Part of a small language model's weights.
Size: 17 layers, width 192, vocabulary 8192.
Training: a variant of SOAP for these matrices, 2903 steps.
Each number is 128 + 32 x the weight over its row's rms, rounded and kept within 0 to 255. Layers, rows and columns count from 0. Numbers have three digits each. The size before them is the row's rms in percent of the matrix's.

# layer 6 attention query, 128x192, rms 0.123, rows 107-121, columns 0-191
101:106098192183066149131154126150124146105114047144120139125100112137106111123126094150153120084131114120114079195096145111069128150108113168092164114144077080166065179140127100121147090116161168144148161150173129090128081104106099185191131108073134113130088145140183156102100114116152141107085097139145044119166107106173122149133094092109078155104149102129113151147091125136162157118130128090090110174082113108093215126175117113100122149119143102059106138131096152200167161150146101173109159070151134121167151192114106127148069146163104188141143098215118148102117126143080121149
101:158070184070144126093133050139136123058096131085100148086103151117183149133098141160176124117089123111116142115142164050096143136141132100143134136095168098116076182080213148127140096152155136111157130110073131112147144106087158082139105116126145158102104177112142107126184102119115160177125142159118120150121112180166172168157104103138173114069116155120118121118119130099118145124122196092050107090157086075138088100178145157127188070153093144078113155159143162087143161124105183129172045102136105107108154108083088169120118138190151174102086111120089143143109127161106097143
106:136124131135080151081150091123088143159184120113115121180185109144129138156164120128108092102135127170143158197130089169167132102163123132152092104137059111148096149156106159130123104169128102066105106115062150216145132194163117107074191107163059120070108097120085099066117182109115151136142085137166129139135113139103155107155152107132120129090111067126107137123039152067088113138124110172123139141134072105171079097134127144145060075127112102101120114170114101061102119139137151180087123083125084125148151132147114144115135078114208120082139151167164092149151161140095134180
105:126103082131158122134082126080101098127173145098152162119129201054127111112126140172084171170083143118075126147147084186074112105128154122129158142140098139112145125135210116143079127164181142119168139119105101136135106128091157119149097123084096147086138188061100132116105135153154127185131123131159109105088106117087123114148099096122081137147071104119102174054165170135104093130098143089147167162139097185146086156115148138140163119196024153127143150175111102154090134151155161123177184158161119122165070130092108164133132180093165116158104163168101108123134103070076119183
098:117144096128117112123121135128184100183132111178116096118073075163108106047168178090155115151173096090156154199119137112193137148127163181120093100131142125160121146156143153159110102135162094171119173087085139097105145180121136107109134113120060134140154218117074182167179057057137114127139144177121098108103135115183191159144156125091126152117129165106153185160153138107101098125138186156117158064104144089134112137161079171121100095137097105143155118099112139121106099143132150082148125160129142070134120085180149174158111161213125088162139113135111147144140083147145076101
108:133122177152150071174107164159124079060142133180161129048183072120092069123136154138130115195113189150090165145090133093176051191117138133133167121104165123115120125080107103124117090153138073161101103141155079082109163220128088115121121085110152095114102150169117157112190163102118134076108151107119117109128120226089124118066101141132116159132071163131153080111148122079133129153099118128177122093116177163123138112085117125119145094173163137125140102167085108086125171117165072107124169154104152163146126117106146152139132167087158111097132123104126177105118145097091140087
096:161136101121140137086134124109160171159167106130099122164176144128071131172076132136157162153146152075099126141144156115086112135134134118138167120134147087138151101131116111135097095087184189120112223105109100116159144069082155149118095089137140157168132054128099164106120116122157138148157144215172144100137093125067218141107165146139106134166121128093077116101142118145116092175112140112128177147130080103098162099140069121171138159115159167208137099126167165117152153134091146195117114058084094120092172109159072122179140105156143176136171107118144158116112169196192155109
094:128151142110138077142146128124112105139128125069182117118137145136158108130076197168097092114089081091148136095130089097131049099152098139109118088182145136110142147138085119139114088135127153100155124138167140169121048081167127111093094169147171110134137140146175164101080153143123093066145109135113107147171133065153170114105092145173104084135125113125120140116156161157059095055094120196143131089146129123165180155074151165166100158126098151124098116101138175140097136077099108117150056106144104157188162115135173129082140044118205121119100083114153192077106154121169100160
095:127188104100156142190070170143131102109093124129115132134106094107126174109106069155114107080136114152115142196151054203213116117110080098159108136123045093100170139158154144150152118131115115131076118126169079143145176149151073120154135075136096154127135136112184129123158090148132099120099127130097078123153127158129146121103053161128099137121120161164131151180106098104101129134152089100092095111175115116147134079089099179120131141105105088105129114210085171132226170165123170145108147094101150079126132084145099118047156128148154145158109123076104110152080143156133162165
087:151073090130168132128189127120127181095016122127099148107118151111116178158140109131139062098097135059202140117146138120118139110111161119128089130081102112090154153138154136106177066092153137109151129116127155133150141149140104189111154096131138161118094102133141081185132120106133193052075090154153079083131132124093118075086168113046107166132096090127132158164130114089142183171176079138105135145138199131110136137155121137098145144134110091051167113088103075090112099133129173154125147129124138147152146114133191176152154102159095127133111136115130178088049109139073111120
102:068145086085069134192126085143158177160207160151178112121175142130109112057144045166120116112145139142173117170102172114147123168081139093162169141118127101089121115129113097163138157129169125087118143092088130129139155134088072125073117140136123115120088102097130161139159147130138128169119106155160158103101164188109149054128177202128148155159131184095058076107116063067166095110140078119166142166166112088143131123104126153132153161154140063170154154116083153108151107154108129149153158134084121130145118182105066098157122126095107157134156159153133118194119174168107155117
095:148151077126147087143092190152108158114186120163114073100116109131140163139094076142099156165067187163165205119158063138112155078165120174077136157166136106163164159126149142141102117112091087109130093139089123177161137101111147144136178132121171146138174117145148177080090101117146155115136154164124144173167137086087095111150142109050147121049208189152176183115104146171153105080118132134108129114098165134125122121201160138130105142117123152121146159088140084135139111173085167137147142129084087155135197142179168133144152101161144114141086131134116050100127129161116112179
097:131148121092132090105113129165146151037164144104133146100140119136125120131092067109145204080100168124184109178106158117173133120085160126086127092165088139137058163114133182091132113173129171071132094154148076106100112125121132144098056204148124160128101117129143141092061179167137154131134100106159082123181138126150134190140168156060150087173149082129128130047078177159119108091101129106101070093127104085134148120109113140145151099126137114172177146141102141156154103055160170169165109133132105104118109114133065128113160077092131111161088081121095145108122152078152107107
107:133143181112166092100084120134143166161162139122091102101205134132142134114077153171131128094144128116194152143161141117152132138139091084127097177136115140129084138146079111096075098145122116154175125125119139186143131139174165119158089082117158088176113094146108089087149162071163104163102153124163191114150116108068134158153059127058211139124099172144146200135209198117064099154170128132117134071151100180139170141094071144123123116149169071084115110160149182170103102082112188108149117119099127107154083081141114146134143173123115131112116101140146151148063120128135121124
096:170123081081122102059100156113131155118157125079123089132080105165110153120143131147150169105150170078122076160126101159120157149189112123071101110076143193111165138135123132198131085132123114159104169129069176103136170133156122156109069088186078107113153055086195127144080119160092096128115185087166092189157111130179148106148130176183111131145145141175157122110095128112147126168136098092140122070137142078083053121170103145129082147112123121156120139101166174126136113066151053127143140131078153061129161134105110109142119152111152140179107105128131126134171074156096131153